Weights of a small GPT-style language model, trained from scratch on English Wikipedia.
Size: 16 layers, width 768, MLP 1536 SwiGLU, 110M parameters.
Architecture: RMSNorm before each block, rotary positions, no biases in attention or MLP, untied embeddings, normalized queries and keys.
Each number is 500 + 50 x the weight over its row's rms, rounded and kept within 0 to 999. Layers, rows and columns count from 0. Numbers have three digits each. The size before them is the row's rms in percent of the matrix's.

# gate: layer 7 MLP gate, 1536x768, rms 0.0844, rows 361-395, columns 512-639
# up: layer 7 MLP up, 1536x768, rms 0.0871, rows 361-395, columns 512-639
# down: layer 7 MLP down (transposed), 1536x768, rms 0.0981, rows 361-395, columns 512-639
gate361 106:550515541462498595595494510562571482515512543490504535482508478529424467557462572396495465569476531550557509602496514484415506431501606552571501467516430463526478397461441495521485546518470419475425509550540483410539608501433577571497559540504475537548465531512473574492498448560472493517515421571504511510445475468483493524535551550457453499536503382500478334502464485559505455496465
up361 102:475479520576612460527462489485426443480461528433498480492475516547452579468510549469544491436517478473451489445589519535597476517501497474434514533565488516434484479478518492475425529494493579501630454474506498517523449441580473469490370501492440456465486615457435411522619540475522461416522508530545456558519488556482532495504471478534582555486463599388416596455515517447492501552461
down361 098:503452580503556523476447458532466447477458565487357435537438509526420548398500418470477455450412489494518498524502458428527522463558491557518510552493494472489574583495585481476455549511494394428513554503467517495530497477533509501394511440490500473430444450526525467451398478470524469580440472556543468511477467570526526565457530446481482617422602518491485523522431443491543472497505
gate362 110:525414556459504517504534518494536507567460499464465388554552408418504477588463534425517523473560475455560511494489490439432457560458446533549504518439474417517455310463558495538458524490580527439563484557364531538529521538500492440502550387565540519364469518526539412518555499606570501502471515514596545564534579565440479554392508465530494467536572524531422553607526410552493494496501
up362 109:475559457583480529466508435522530577528495487464558449543509499504485545445531461544444539485488534459483488425565463491560536447512559539495510508529553538492570594564460577456576476474460489443479480405560519438398541451467496537422336538544470454547525527454497556492473483489435464584491478475544398552443425434491522456589455532516453464519481446498442278449535531435519589530483
down362 107:528463508529496545570554507582449514493440444390446508396498508499476548478489539515542488498480537531388483601483494525522465490514472506466578640451507532458476538525414498531545497418494461580622424526497449521541476553490419445472473478460444470515414482483565511562538496523454542505502457447475539562639579480508479490459454534542454475462521481406597485524554507532513417527494
gate363 090:570439545544519494443497438564477461523462560515492418494537551490503522522585605511561512578408469516500510489471446446511528498456492523507444540531500436514460487493466464466568522590546528473511509421576499438417482514551429576474486498525445456441492474532491499496462500532517514499444508572481508443542406608482450511460447462515498534512460509458491438514467498498512518391465
up363 092:424548492414506436591457570478425500544600476592480575576481465509569526502523465513520446439478552550526495536440555482552442590493486459403425444481510507532495517499525592501480564479486488469511483504466477532535573465509507389538465491450535533562557547538458497484513490450405516565508419561545554536424525526567511668493460526446482501504497494482443498462501380489393471492483
down363 095:546547362507454508600519499507514514388516554461456576499486464455499584489462419469440484422428585428554486565465482595428495517605516616522653484476513586518431497539548534481467537524527532410461521441417427579553488327408535500438452562458555506581600540480490508463409501469478479498418509429518478553535470546535536503480563484519475554482493533480515387560438455568538505461517
gate364 100:461479555460562549567527516473473504535405454542436464495496482433589568420414448465581505492349492540494487556464466528422632475485520490508449484468504514484448542496541473476501523449474499464540415463526510510434389517495510515416467583613526483553454455480524509481470524522409522468549463497433467477504481570472546448521552651602529511419534490486476475489413519463531449356571
up364 100:521510448534551461556429474493517531454371532475530604449514470523557460551493477521454397618542501568459432467558523535477489488522600559447526462561518549586399513466509525424492577508448480517497573423442513406532499508504529525504432541534511508541521539479558508578556520516543484496510493471486487543584553526543478491610564534478540455459565525504462570492503490514478596478372
down364 100:594475436439537579504488431452504512524474542490438606476529537555496509515579570502552460423513463544474407520452537534417493414521460572540483431539418595525502556536528430501603491514515425470516537529496501563475514541446451511529464414498470599558523518502512552512561560629510488527431443422461558479400426590523547464479450530519467548511487605559619447552512566482501514516397
gate365 102:455486496541517464595501554482477523509450523503438545525547455416558438499445438487395516520546433546546472488467590544511521467543493479548400482573468423505461513488435596499421505468616397478401453495494567546503499566464505482432416529477490485449448585430492434504452458513468522532531537489482609438459504521472426521586514548521582468447543428548513457556436442460534451469518
up365 107:503497457397434483513542516532463457559493546488496446431488446548492518572505500525564495455596500421532474507533579498522517512490514510596541503578434579588560395548591519467417560441511492502620460492471414574539592392516565494507471567517479484482455344508456480537527465564529417362388510481566514432431487638448459467573461500481466456470575551478507577371467520529524498531582
down365 103:561498520541454497465481434568420501604458453583438425448505466529508454445420524568519518512502492469594584506515481578482533409442508509435497483550477497470563578474488542404460395499505523413489483564472568373429510469576530449449472569569540453453529502489492528510385547458325495546612509499481551411508483489484490532439522552501539494518530515475552516543550487496514466533514
gate366 100:488563483508529537492468417598505469495506459600389528504486476472329517486454532512558589486505394476602479470533535551413552470442534465515505547476508571530446529469485597477510446503527539475558535609662499594485455463451486472535626524579551509530417534525490494444531436485485528428503468458459495521486499594472493544634422491515503473539493443493438461492537488464400433514480
up366 100:445459512437561450437567558452570542529466438400421465536498495496574523539543556533549517383555456529497480569553472423593479526466481644536471470504489477478589548487536530453513509464472495415544442442419537556501469446511519594537419504508456612486411522462493506540507583489451459535522587532444507467504414511454444533483604489563521501483453595580496367430564470383456439472510
down366 100:432498506549492578517435561514515520450404487576445495574568561494465477495520429554486496510525526503588402422553546535326499564491572605539488399538538473555493531535437460478350410510512576516476482511462503543432447543435484551569454482553450447414454430472547517473423520620535498497609520435540425468451619473491495491532413538506571412394423477475477542384395555520514473572485
gate367 099:487460563440511570553536413382454573406499541625468512613544475547448543504551500557439519575479593463488455391538558507504476465525480495494569534501452499505444469547413463414489497480519526530401484598457495484495459438613510504583557484503475460493433505500489462353504477433514580499540449442535485449532512474503491538560553445505459464533538545585491552473474464478460466594413
up367 103:609544548457562458597549416499528465461509408536508541586388476465401482443531539491445604516430502493580456418486565484448501493569399484478476542550628551525521474413463454453548529489498525457501461533518543552486441529446520549538516453502502539487500559465447527519419372461458592466473498495513599541409605445520478507516569535495408436485520441440454463565442467436459530590531
down367 102:563515523509518494485455473427510461426502538543452550544408485414506505491519524544500556517490468495507395583509597436450508444496538549572499526552542580510568584482429568478501405528514559442442476502532459477465500556528461504558528559563443422558478520469486464479420542513466535562480506504506519469507529511530460522432501590402413478571426443501542352479426519518479455565452
gate368 095:550425595500519589566440490524510584515594498499516473559500495501492458437593535529499429516440574515512460567492696578464410535526470454466576515494519444465505448382574484498553537497579535469553558594491466464567549561438431470527498434568499604371479434423500512467480575457457542456492529527567543533473552407501503509490520476453419567536526482540444525578619579489517504457478
up368 094:482498534606516586489451448568592653473534430535461414501540548526414491504573565592552517589501619569562476520506613592477518534473519493488527490419428534435534488426508516466508514517436478506566536569475447451583505490441578525501494460487526531420415466497453526442582604488544509420506480477521571529568408386485566466448589398499438493459478484502420545559654532424530544505509
down368 097:532484484453540511512501509509537470494506560491546432478443441501573570609478467463586468475527498586527354501385511502547419474471551504529499593488563437455519514604503469458502473464476481522469547482619461482498474472603425521510474467569500501590458503527500484445569490425469517479529474530498518493477469412513551584516528527461545421578543422514506535541535524473537455438500
gate369 105:500482492436383536538515510480481511550505522517469611453479509542564544464551474455538536518443450484618526604514612523481451539494527460493479461462440526397509528485423296515552572476435472528480504501490597499541462519489594554452488382454474585450586543430518589560515580383504480495517423486568511549498499479510541476491584510415437488462423487486520438474441511527441487550533
up369 100:474562413500503411381566511630536519525480498494522606516389426491517462490530457535502492431644536486576525500468476554486536463482510554531531470507555461571545482493479421483417514505507508502503584590439532523516524512483557450527461453559418463577453488549578529458498562464532503497454451511490524522473501512475513536323495509520541559565522513514475538508500421465428437464412
down369 097:445508475538557586462555559521535523577483546420461510581463551562495463488509501483470472568471499521507534467472508529521506428536499506449432434475521548585574485536548464563604547568480521482499560493576588499464510534441506521511467563513487482468416525603580476492497449522533509514452517578570445401481504448472542403479489495419484507519478464423488485632561522559535497491506
gate370 111:515541572632495536485492498560623474533512462431566471480442492444437553493526480542524486511394511552418501568544467457518480527482500544480576514440432564599428465471527442505560483417497496466461508442477366486580534546537530456440542509627509511391527524497481554505525477494443487381489565546442424498539417556395479506473584531485454534538571503480585522497477495474486537488501
up370 106:491580552516460427415571452475504458502575536512582432512517499527545438520513484443446488464455524490404539523481526481464468495451529568520518596528448568648461563443675532473413424415543468535407497500481480504494487518513384536457472491513528493520520469453443421479517524516527477504588449538440461571537435545536499548488473523510454463598474501513572442535551530480534456552499
down370 101:568605586507513547509460502515432445502557486498449471530559489470545554580504412488592503522471524479419549502481396509383591424513530519514455479549435516492460482422558482535483512484432489598492356478489348447393410462501502495510484468548548531557396511450464502491458546465481466443520475485488578594460458568548515512480500504473514424566474476473485511563434626510410394504542
gate371 099:474555499421493493526528527503516513457450475413584604485451514477501601557455554508458508500387484501506507440478447484444450507470502524551390491508539555507566440571448468567524451529549455479417502488493591476573534519526467452403488457502399446405537498532511507554392501481514454580422536526515519485486542527505444430604518512521441474557594467570465403539544450571504444474505
up371 100:449533405468468551527441553541450522473530586528529515508478550403517522511529454514540479471413528521440485599431417473537545602493472611476433531457460490379503533499496493473566532491489539429434514463469527547637605567448565539494546524518498465668415517476478593504455497508452489472437599526428567454518459476522463506516532477530548460505490496504540523530545506507532515500482
down371 101:451600519432496428509505510540551448553523442541492566495519429543494459505519526443529476382545618545535461452451504509482484446565518580502513481560525518477556539533448611584639447582414502529404549388458472482535456626546480488484457503464627507565513464501538465503458561568424507520578498486538577484509474455487534557506480574538500420511531525420489553565510589526403531481382
gate372 103:489449459511535512393531538467370528589511414527476597509528576512526391549538537620432577486591601569522519466585412471500536527477470509528518467476578426439472478574439494607481509410537528469554436513557442567465461499492477548465461543509436492545486545544596406462491436489465585420497498490596573478553520543459533506442485497505457554404542540450489458479679476463524544534501
up372 100:515512477470472478507525382540522488505509526524456633448492470485506377518498507592507525471454594520483441492492493504463574413423377594630503548546510497518555527486491497489511510509465530461485459466484502529492476502449507437463441589457466476552522530497496442582607470520461531511489486505476563549530571538575434487558500414497385552457468512491461484444558400424466520453493
down372 104:601569428506531531485597475399525493541567476581448605423535600546555620518521525453503406535489575569497493464536597458479496580560527561562455501467482534390467490447471460588563516507470601552506465556483494531445472514428525503556635604501456479581571460479511518549455448516452504443434459466534472579515535527591446518560448439564486591500576605550494496540527406530476596445548
gate373 099:564438452562568532521425562508521459555408562522475480452438488466579560446535475479563490427514468468552559503442500492524567568474379454522529548526503596485436552507525524422486565451588548431480558505533491558513581570472456533494546497575517480543480458490439481524535599488552609544429544498502489520504516550445547551445547507572432515523580427473458508456522449497539494514437
up373 099:406458509559483457508429469549534501381502453407551423464531478522527474477571457513502511588367453480485459439477438440514448520444498555459422509497459550476525501551612540556536569533492518447486422576630562455549468462544532590544477504523504489492471542508441546454482504441498542552455467422501453642418499453488538427495570494444514486522429498512461510420436598572454486478566
down373 102:510540539501431533540492561547493543501477481502530444557467415496574443324452444499502497508484478407535418505437527507491514467523405483400464549490473533499489521473569513565447548489437591411519528471499499436524428492471462508387447535454495474454528500580531563453477564506584468442529499523628533508523528434472451417515539482552497484512479615447505491502481478551476503545516
gate374 100:414530478520472553461579569504457492503433462525486460481359500462569535489524539492452513539513579451416478495535541462401503516493511547498591437502549504467568519491475461422480444480479573562583435533473561545434516579412487459522584473495377573400454491523546437461430532508410465486526473421390440490456480390543495513479425460559492546476507586513601573540486624476453514483553
up374 100:491473399512426537438654520520526493566436506555466478382474477434533517507464499416396506521517538499403532501543526466414570461479486548589524529521510582479553413493432401445443525477505521550608472466615546448490573446557509441567551548506359448594402510445558578485402503540434527516519552443491512513548535483475504554543512453561505523434559556549523457621512468447437496472470
down374 100:422505508560447529510453507442548485513366536518470548390551504506424456463518442482499498437551543497443427534499543489509495563552510568516481481512428507520495370568473503492492428522441495463673527467560457511600519467506613500540546556592383537535488534536541567471532521463543559525544497445464505514533447463518463448479512490536422612523460449500491575542482483486466555476480
gate375 098:586537571489571421492570499484494453663536499566481446497461535539436499509447552562551484448494521499475503547578510516490446497422632520549538521500371577454490465478438535392428451541370431570522463496538489459551526387367431594493579527498550464464495521518475482510442477469495501472557522586462492547468570510427593469419571528614460497564472443490518525446547424559442517449521
up375 098:485533521436458465524494420506481461446355483489574453448512452579562522432527508428621485558516474497557517445480521548471442501632504460510471525546566530452485552506510480585593560498525526493525554529516534461478413502578526380465502475486563426517513509470436505418548490521489541494536488459535535563531508555523514552466431494457593474460461487567413437544417505419488581468452
down375 100:451470440475502431469491448523568480536429482486435499529577565465459478448430510444536463584486575563564459492419424498440487539606444541511420481500469478439544501546545493465462441442536543427466440461447534451431454578566488466564439515397580519489434591466493526593465530442526580497506539447576478568506427545533521594450561622537478444512434495572502532596431508454453557527460
gate376 100:559520468497480536573551373568508430547519584529498479450510537525504515509521581578598555495490581466593474487450468461405592476456513553514525407451536478542449539436467479533619541451483475529510438511577607501536463531503520429443468593468528459478507526468475517498467515465439576489628488543530433539510504470464470580527477407509408419474557553567625479464464599425498480476521
up376 106:483476463461476433548536496446517519484509588512546464507511538599554453506529498505495469537535489548494460568563468456493563575533570402520443527611375516432495502593505512552492525521498541517548420477462572518414444486472586590442494552508554452514460516404487485598522479638454467452537433481458400466448449454529517481485465434547543460515451478570477467564564469540505486584498
down376 105:520524611502489503566452497518501473470573424518582464467506432558488459400480524503466556512478519512544547524434429512537534570557462530480520450543539513390524494469517585548409429496528479460515529487519493559537541510524486486417466526552574459544531540519491568506476533546553499557485501463415468597512503510501521567536490518364467489456510559500595406573433541522438517518444
gate377 099:491488526498499484617518520492550546373465506538475542481502618484459518532574550581538499514502477536448566573490498574499526397534439492498526493481526472459497541456554474509526485557613579536511445403609517461417464527480486510490533549466446490474569520575556533520497522495637496474534496477429485618497562469551506449564585497446475529523493487424493498466488547520517391411456
up377 097:530497489449465536458489476565529472495427511440494521519406466438465543505563444568534484489572488474451572588373581534497432452466490551483398538457519568625534577530506393457487454426420528424424475440493485369541576462560514410468483528482529428429470544505518469582406437555487510509433490545495482476461433500422508534434565537456494460476445448502417547533490482455552572473541
down377 101:495482530481556455541534510577551576508548427541507425536450478432590539533472498425536520531421475577581531540448492500428556516580430578519545534494547519541501479516483474425513506469467548531445456538638495430421455533500471485439548490457474473598557445518448453458507523382537663542528552523527501551467470462618529512439422432462476426605512527449529545559563485503488459469531
gate378 099:535489403531550475525514548403470446492453486532466521533493600488530500537513449456490472488612515553465476482411556539504498478465515513527452440510431494591498446553534520480601515505495443471465512446549600476445487525514448519523474506520443487558479529488533571522500478506560433570500453566552523409463560482555486506536462532521496467461497512513484485468534517419521474555586
up378 101:545502481523504528535445431375503477493607414474600442481463542519451493465459508418520479509475540504639489467520463499521441516525538416472581521482515506536521527391479446417521544432424534468486522571477505452597460448486490511421484527504512497445490458449542521493470460528470506549544444573560488545375544547427463530487537454467531412546506530503532565475470489593408461466485
down378 099:513586444470569500514474426491461537436551486499456444422494512530473482492416572515477546489463471539492451448472480500562455461540457438551513450517500545588550446439476458502436525494616457576479502439494507441531496500467491566506492553456586554537512507532492555458477437528511486439575567548455512544462505462461455428483451457423525504479571514597536441450548437524532431442481
gate379 100:480419602457552631530497491537580558525542550487521462470537513527450500464494462587519546520404511553397506448485537491569505544493462539500447532547489445568454545522450542539539524541520555508407495554401445469537552559483539434407455534489608459573461523508461530488548485548547493497519501565538544417539489447550494498532480475487467468569508538509541398498500520460456567483581
up379 100:488510461489520455394539479517499431516577522497536443459500450466421589449482520518499529546464493481551534497537511535538509530494648527474557481467504452633498532519487522501570549501469500536493475484429624580550693474459540548568483565570556479491474542511492535512505491483557554566486552575535476390495444423473527456503479534484509509458489582498548378460578576443534484431456
down379 100:472501537557440500583465437558542428558540466607382501529570492494516497557434612511505587572506523553520432492504503447440480539508516533503560516512518511461518494554506543498520524567619609566514610454430476478516594374480499567457459605519459563504450385468406521536381575448596465505483439472543467508450456422407478457555478453455461495445456570522386400523513533552400475502565
gate380 097:487538464535401477509534593503427528506475490445535542479396527405588570487477466503393551576563519481487473540433528528476516466394553410631538556440493447548484493513544413512471494521547554446480450565421504460552504558466573580512507436520448506492582521399478503522556395453524485521450436523571424563415526515430460518478451413518444583495418577528507589452469513517401493477528
up380 098:534507412459504477423544502457496494515463492503528473382449549408504495472405430413516569587512552519481512473516571475424483502406526472458524559412502400487597455466565512498438500520502545515441458477496545597555513557469543418479496459521494428423577492380516503450500520550542523460524571465511460342518530489530537501537521462467488511511431452499591488503461496429528579483455
down380 098:505498446432420501526340511518546508541468535511483518553501513491553532429534480504499472521465489446537512511505442490483514470571577429416527532544415521526620588527469463455509488598566631492564521448388458522462459607535531453503489520520460509509551475547489540610535444455602454485483507473429458529433495542587524550471567417558495455537503513496494470557473489496557528585546
gate381 097:543593528515436584401493553474524476473537433527566536496486539554558560474533473505536486604435556452462450587449439530496517471510400453592457478514492519532406541447466510569567472484460475489621555469501549489553571436481550481560516456441642602537455575448553591470498510602405499447490559528553473426487540509485454501420576487489467472493532574486425431519500498493438580508520
up381 092:452472529451495400488388453485516572516478466460553551444565473544532498470511482589535545498454563553385454503509474505552532501581471470605492449524512532543569539501485484399496489528448525481410540561504500603572564447534483450559538523505524375463469599529475458424470501501517423487508516559556590447428494482423446507368566552580538487480448594498518490541500450498490450585498
down381 095:530484463405541428514425545490573539511484418527555569488360531566551587424456480614552392482417471549451483521458504574441455473478451435539398519525545438543518521560577477510441555506507436505485495460483522465482494531423463516530521524540490537555525513488513496450436475491408524525529489441499453547401557547532482460496489335495581440508551523491475608470566491461474492496476
gate382 097:551512475554439456443511493532441483529564465397575508496436505502477525464480455538477544442501647493435524507515480526537553513517437515478516376500523458417565543543444406490528535455525479514502516448453492429525526456431646505439540432474544461622550445528450593477610589577496529455452519549461495376447498563392465433557516576521540454411579559507538497494517392521418522470430
up382 099:474451526491527553564490410464466452567496621457562585579543567514452407527554515431411504501492505531430507606557530462453395566522534554494432524498515473539498514450513454455498541497445521502488509501546472520402543461373410468535589492503433489422530554474612479464469448469515558569523511611519482558511484505582598434453516449505482484560494536495510546539498581517583574531508
down382 099:441477447510504559431494532484506493470575458542580496470581386404559531498539462444528514444560506390493499404526515506356421459548497529424532484532502496481439506522587447514523382460426499503463496503546550505468522487576449511537448409487489531520500597522459534571570496495529477488567571506463407455467539455529528526550452518497402543500480482515496555448483404461543490506496
gate383 099:509469536517396545550495501488478475546492481520472575539426442554420451501458520507478454512580627522513494509522510503563461442540496508501496508506383495434474641544574505552415355507488504519468477505634405526533429520560486540474540535497645536403417475499439445412513536523505440412514476547489439447487515469574632415615547509475574445506573547530461577525436499512470533483481
up383 102:488556434518450430555510528436597586444556528415559511530474492444574548469454441569467442565442506506584504471487513535454498520484491489539525532566480532520536547531484523499477570532468553476449358498436622428541494560511540521405546511443484518440415500378512514520515592549490460600465460459519430510517509451398528516506440499493499524386498510426443573532476495499441518556423
down383 099:530509580447510571522540461494551479516489528500524518444595552476456495412454491494463462507496516572565443502399433417385539562582484498464449457485453501479483499480428487426469433469502479467463460520537493473505484571489493516608505482539500534477411472500483468431592598563509409538419516417502455471500460577476550603481486436527571444586526432506527503425422489562435480521498
gate384 103:524557544499487484534568538516443487605551501543523486471545498557521514546448502416565514472494450540413505581486532535478382476523495533399532516424484538492478504523551479515489415543553463574500460558433590480604499545499515492468527417492612496404472496417544505475544489470502475567525549495470476449512551530480492560511511506438434502493489493543394465442552512398510407504460
up384 106:447494504519480405575576560519520535515553421513583529521553471568578634470473507450593517462462458553495423552588553519493433554509496546494509540452493512511494573474570540601480516529543490564426513570489515414471530583453466438507532491572512483498480564514522511471536482587500549542536469477532464453477495471415493505492434614496449486592514515536539498574599447407546389457460
down384 099:506501483503497456499580549411465482553495535508513449561483408530530568537529460537565483447395583421475490433528586472414459420560548562441521462582496446454522531501524510496545588521414571517469485524500391439530539516506498523561472467517463524426589536495515502521531523466476432496499486520471501543459483615500524532498445460521558551491475464535463481611414524494464489543552
gate385 101:417518413541537407418506485504455462497523513525558461547504474577536406521469494518456503516534492438500486581510506505536555432495484555466531491513362595496495482490474480636562536517519532526546542555584482522475539512517436527507510552539509482490501454491485501501486460552481542450530481500525533575473524516512472582542489446508475480508685443467491554535448581555460446629530
up385 104:491432507519567512542449413486587509524499427482444569497539447465464502554508529418545569505512519497497574488445510552492432516505547508520455492489490419500404453568464443484488454483501571522455495513497573495464454514580469484411566568529524480601559538365442398509463588421429553577423518506591431510563422435472465515511533509437496580542423487564480441546496486534480445540460
down385 099:436535583488443473469491568476508600488505492532535595385583559530419578477428476529480449511415478436429602608518480461590563536495452490478521438517543561500474533434451570441574496442451467506451463562520485524514524468464507488447469427476509471549493552501577580423519450578411391486456512521472520549495437503541525542484565416427510501325450458552496449500607475453473484504443
gate386 097:440519424538473497459538531438536400521559558431436590537482457549532454533492527472528448419490575579533428499485555522492520492413470495515541540631518475513492501502524497615505511483523522523424481394462539562491462499495473519546481504449413535509470520375416469464584518509419524454457545483538512548460494501503508582466558453568573426553564571497359573490451482483474511564461
up386 102:533592594498531515414439473456357525390467547518475469484502493504475534565560480404424451483515446400497533473518478535506479443465478538493455398513550536481509371483446503533516503500520542549625473533513453533433529544452491491509512562445517551537425620473529540563436471456483538552635554504570514514541519424492500492610448449461564594490581439451432525501446503463524610566547
down386 101:448541442502512555473447503464456569430608456409517478481435449512423435545442464482437478521551511442536496566513504515458537520482487462505454515470502524461449491569524470525478467459586447577549587493516403555365466550490466470486473542488468425540518503497544536515516427548596523538478399588508538549573436536585545506538440511442494501568502559546572464520512488478546494497470
gate387 096:489572508523549485462538461499538457476522532450475495551506514527504547505480532518445515488500559549585488486459527502458499482443509426503490503390499524559482414492384530534453472446408470469470444486502537563527488494546554545449467588518544478503459474482559434501467489453525445506506445583518544454461467478475457532535487471462488541445579477526489467532486446521499529548551
up387 093:542523564469453476472478395419552339562530520441509472432486610584491515490500479471456554501492486469377534446520551534492534478505530539474408586484488525570496566428521517528546494373477555437487435543498465535543464407409491484421536574534464513443474465503461513492431530515589518379489548503435503493503528629490511372586493522445438355577441509533532446500457453422506512485492
down387 098:588541490500478399563397586435544478490533481489397662564503546544486483456480413540373589489571539463441469481384554485541477479490536487500497483529579542586552404448539407489482468411487581563515464469432475508492468480508511438510449508439509505549459477500505500541498513487476461407517610479424567431508471591572501431572492495628478501481446540592441451565492538465444478494521
gate388 093:531486522470517535548559558547553582452520474429443479415597545488447611490475533450430581496476292535450550520573504525494557523497518463504455434489504445507493539537469546475373519516475569495493528457507533497509525438451506448458477446537430451434552462505579434449593488552568554484468606480474499508449449452459530447609496579507488412480515482491516536473381466446455516453523
up388 093:498545397507447518478444416454547412509417537474521506397513475546545567533374523592538404469449575368435529453533501520501489543527445531510604495544547510502436471504590412478502424576543500550448412432547434503471531466541502536520544586507479495543478525503504533525502456461352453538486496559479452532488511578517624514487505492477529515590466485514509518531560500493474445480460
down388 097:469498483510469500514503428569493495472423471475473512495408520480421465506456492581533477457448532562554539449555527475466432461575480491529498538536500423547506548568540447466569455467510494431539438495460502508553569544528516487500427541520470481496459537491561516561610570473460524497433530445506512432545462485567559436511440518482504517514538540431580442544567509569512546478409
gate389 108:536505491501474453465468494484463486540576411474537515583511569584452559412432501572510543479553556497488525463509463463515481561408471477471465540536449552553492456475448528515428428540464559402573541554513373487410563497494469501548514485483554527560331531530548574542515474453474510446456402513434507496588413519529539462502541449505519478491483542511512513519478530521528493522544
up389 105:486450507475539461473520480457509565500448447469531504433531423477481532415496586543569465501489435481459515395574547417491503423572474445501468449497550377465407511534517471513595535433486512410472486556488510517507443454460471541440563468540472464495449574480482511606467510447531568510532354504477591474459462521577553471457517475602490455536535491438496508524476456458400525487471
down389 105:548533413503436525490423506463576484574506394553463449441460485571498583506507442514503538448439427468448572552442552550393482439466459412494450484449463533465513425413500528564478449478530516475548533515531480550368530574431547525470449416570442478458532505505501542550468495520526519497476387516488386495473464596475466520494542455495427469449579481474521559445494507504601523435476
gate390 100:472537495446484414483630427476507437425491492506477468546486473518495419530515500537552491477469477424469521460423491496563579529370580466448603449536508371544521427447526452483414563523495465498558522427532521511486477565490460441495484491494482512560597469531523546529461469461483451498448412469470501540514582414424454507472493579494559508482483494424431420547446487555463397574507
up390 100:543488497468513508504579515453532485595500502501568607547455418541505439455485439477515560465522495504631479469454442495546499540582516487545482502484478503491466453457478446466477550389378433574428529525531538517552528576549572447458534491489405560532475584525498527535547552487468498459534450543530499495503524523440570446507551509452430557502486407455598458452548526445596477574521
down390 104:478500458470508471542530410443495463534504490539490603523499422639500479532481467405470501556526529570455462455485427418486450560540467479540527424450454353496523522524542515441529491420472416540502425485437417427510539481546567518472501481454544539512493419437582502446547470446520487533568530456440559434544523476546513465503506411532483539467438474442352424373551519461443454556542
gate391 100:519540485579573570505503380368549469427445368608426414507549442533549519470489465424535560527510501554574518584486511473508472493428624451559463462490543525489474572614477556436546467478425544450466480471424524533495531491525495530485510498501528578555613544446548516471551392532455511427407441586559545479536544468505485489503467560494503475543505474486552531439417559397486527410529
up391 095:437468511487517454402455666467503559605501459506537564507445493523462443578561478562473501461462541443503496492429461508488505497515327469549520514538447427539500405478438460550502473475514456506454536503505553484466462561579559474497470452462464449431472471512498425506470548480490463457589574455423503452479463486559531521495486533462481508411563485464430549585543396550556417622538
down391 096:481372522455559487497474546409570573400554437532513474485473602500577569404504508516513528535499477533499570419537493400489525540532450486500526448541538452505454574571488500438490578574462459513473467555465517479491468563482623458431426581523545474423461553542508537544470556480456502479514468421456528421432493494521543515441526530540517483527515485431584518511514456492483490510516
gate392 106:478549538517521476443470458538540461562494477516567529549448488437503562542433492512499531500508475411442468495514470588492470583459454504532521450481515477470517471507421573537510519434558522498491643459578502517536462522528456521528443544502530526541508471527534500472486482569507500512547559500511536482502478460514456570547555515472479500496542623518618558445446595552483497488510
up392 107:478432553506483502448536534512486539432518406452505442561398417480523556534465438478463457469495484557494560547527538542448566530425478514581467451510512498451469624504516381508428523533457521548537488507505444562594467554531460487468455598427561518613552529414455366532456366450509481427568394413565520496515457460493427573531506502539587545527515491529533519549428484498392495549547
down392 100:529405501514542476478506479508531485432490497501508475545424447449525542539526460527449493548470513472468475396548575484510465474539508516430492560538564510511445486514520527538525467493512523506566511404478491501463456481497467531531546508539531476527523494431557561573555550409556431547471464514534460527564474523473455455665540485481485437599442533520457503520489455549439441532493
gate393 100:480573566496498613575526441567390505459553446482436505506395436488476510442483442604458487484503530451455548476456457515421458581528384542428499520334391555586571449500540495497476422541449467492571561564541496380552521518541537539453521518589498460545438445491538491463501518586489485514427464553578518559429498567518445525454472572551533483472370453438480555504488520530455518491475
up393 095:554482538456629416470475499572499434543511525538537463470654506441449428492482514517525474521515522547451468553467442569516515490454530457548577458462631520493475508522465561504474526471478479501535504523498609435532459475497561527515528467469449507492517531555521548390527502420539531461613518403488487495614461445476496565507556443482469507426624600535449515541471465474552491530437
down393 101:452515532521539449462492542562430516554532554531490520512611512492516491469422547521517503498533530490538440432612431470540451561467471556453412441490474641578429531493525493425523505498363522430477570457520501485503408484556475550505424520499446546487471522479485458441400502409505449618522551598482613514495466520413513412504561500547481447512544461444453569504517415617551456505443
gate394 105:435523552426484496382477489486491530517474516394519516506536524527423538440529517530426469509570625458454522455440430486488463495493423539469446450516467417548461589426439410578508507459443536476547464531493498458578532576442506510511489544578544534566511524457460562456430471581442521417489573426540434470506452575593449628471473618501502413497438535503523639424467487455550480414492
up394 105:491431478442440424463506551485451510493546566472447593502534532512470528465420476543447426588457553434462565434408416538590445538544325601492461467443515365521477539488410424584486534493470519559453510476497591532527574429465512465498461535496431441459555475594540533458530533442437558533481461520526473502550484470478480468424478526494452476394519498432512575548425492453418545485465
down394 103:566561538401511507536430526494456495473539459510528576520532504492465485498470482506496395604553460517439532427433458570477525494490529583518548531428571591508477532497598492461472543529498481536568508456549518523532537522562540550575555444524489624493481495493502564482504509539481524475457551524534468458565444506491467499434592561501471567463487484402513541548485555436515497518441
gate395 122:525472505513473486418545450522484516430564501499475521507413454619478642531537438516547473418477547515533467574485491512453469491446432481473429467548523479452511547462448469417455518490674511505392439547486585581516523514469478531436484558481387543490413469451454585489441443518496492433545389571532509521538486480517526481533616506485478432395439452466515400579481448502512507497573
up395 118:453480504399537436499481503516482455520517426519491449482584503400476426532517505496562467546519532519443421428525429493601496485547547564500544449492447542510438484499532519449561498516424497516575577474573470569485575584497545418507514463565516490503540489526508481487517517470544513581441595464471425459537473477461503494490449550532474516523550606546488470410534530504437467483459
down395 117:459500530498555452543528480463500502557498487587553418534469449462597395497449554488539500494445420501467537526399557490495514480484556487521542457477402488509568440500481523554458459435512476489575557514526438542474557466465453540534616506497560508559545337538513524540535491454509461511479618463455472506524460526527504508553532489519492459530542446633595542552512450466479536518462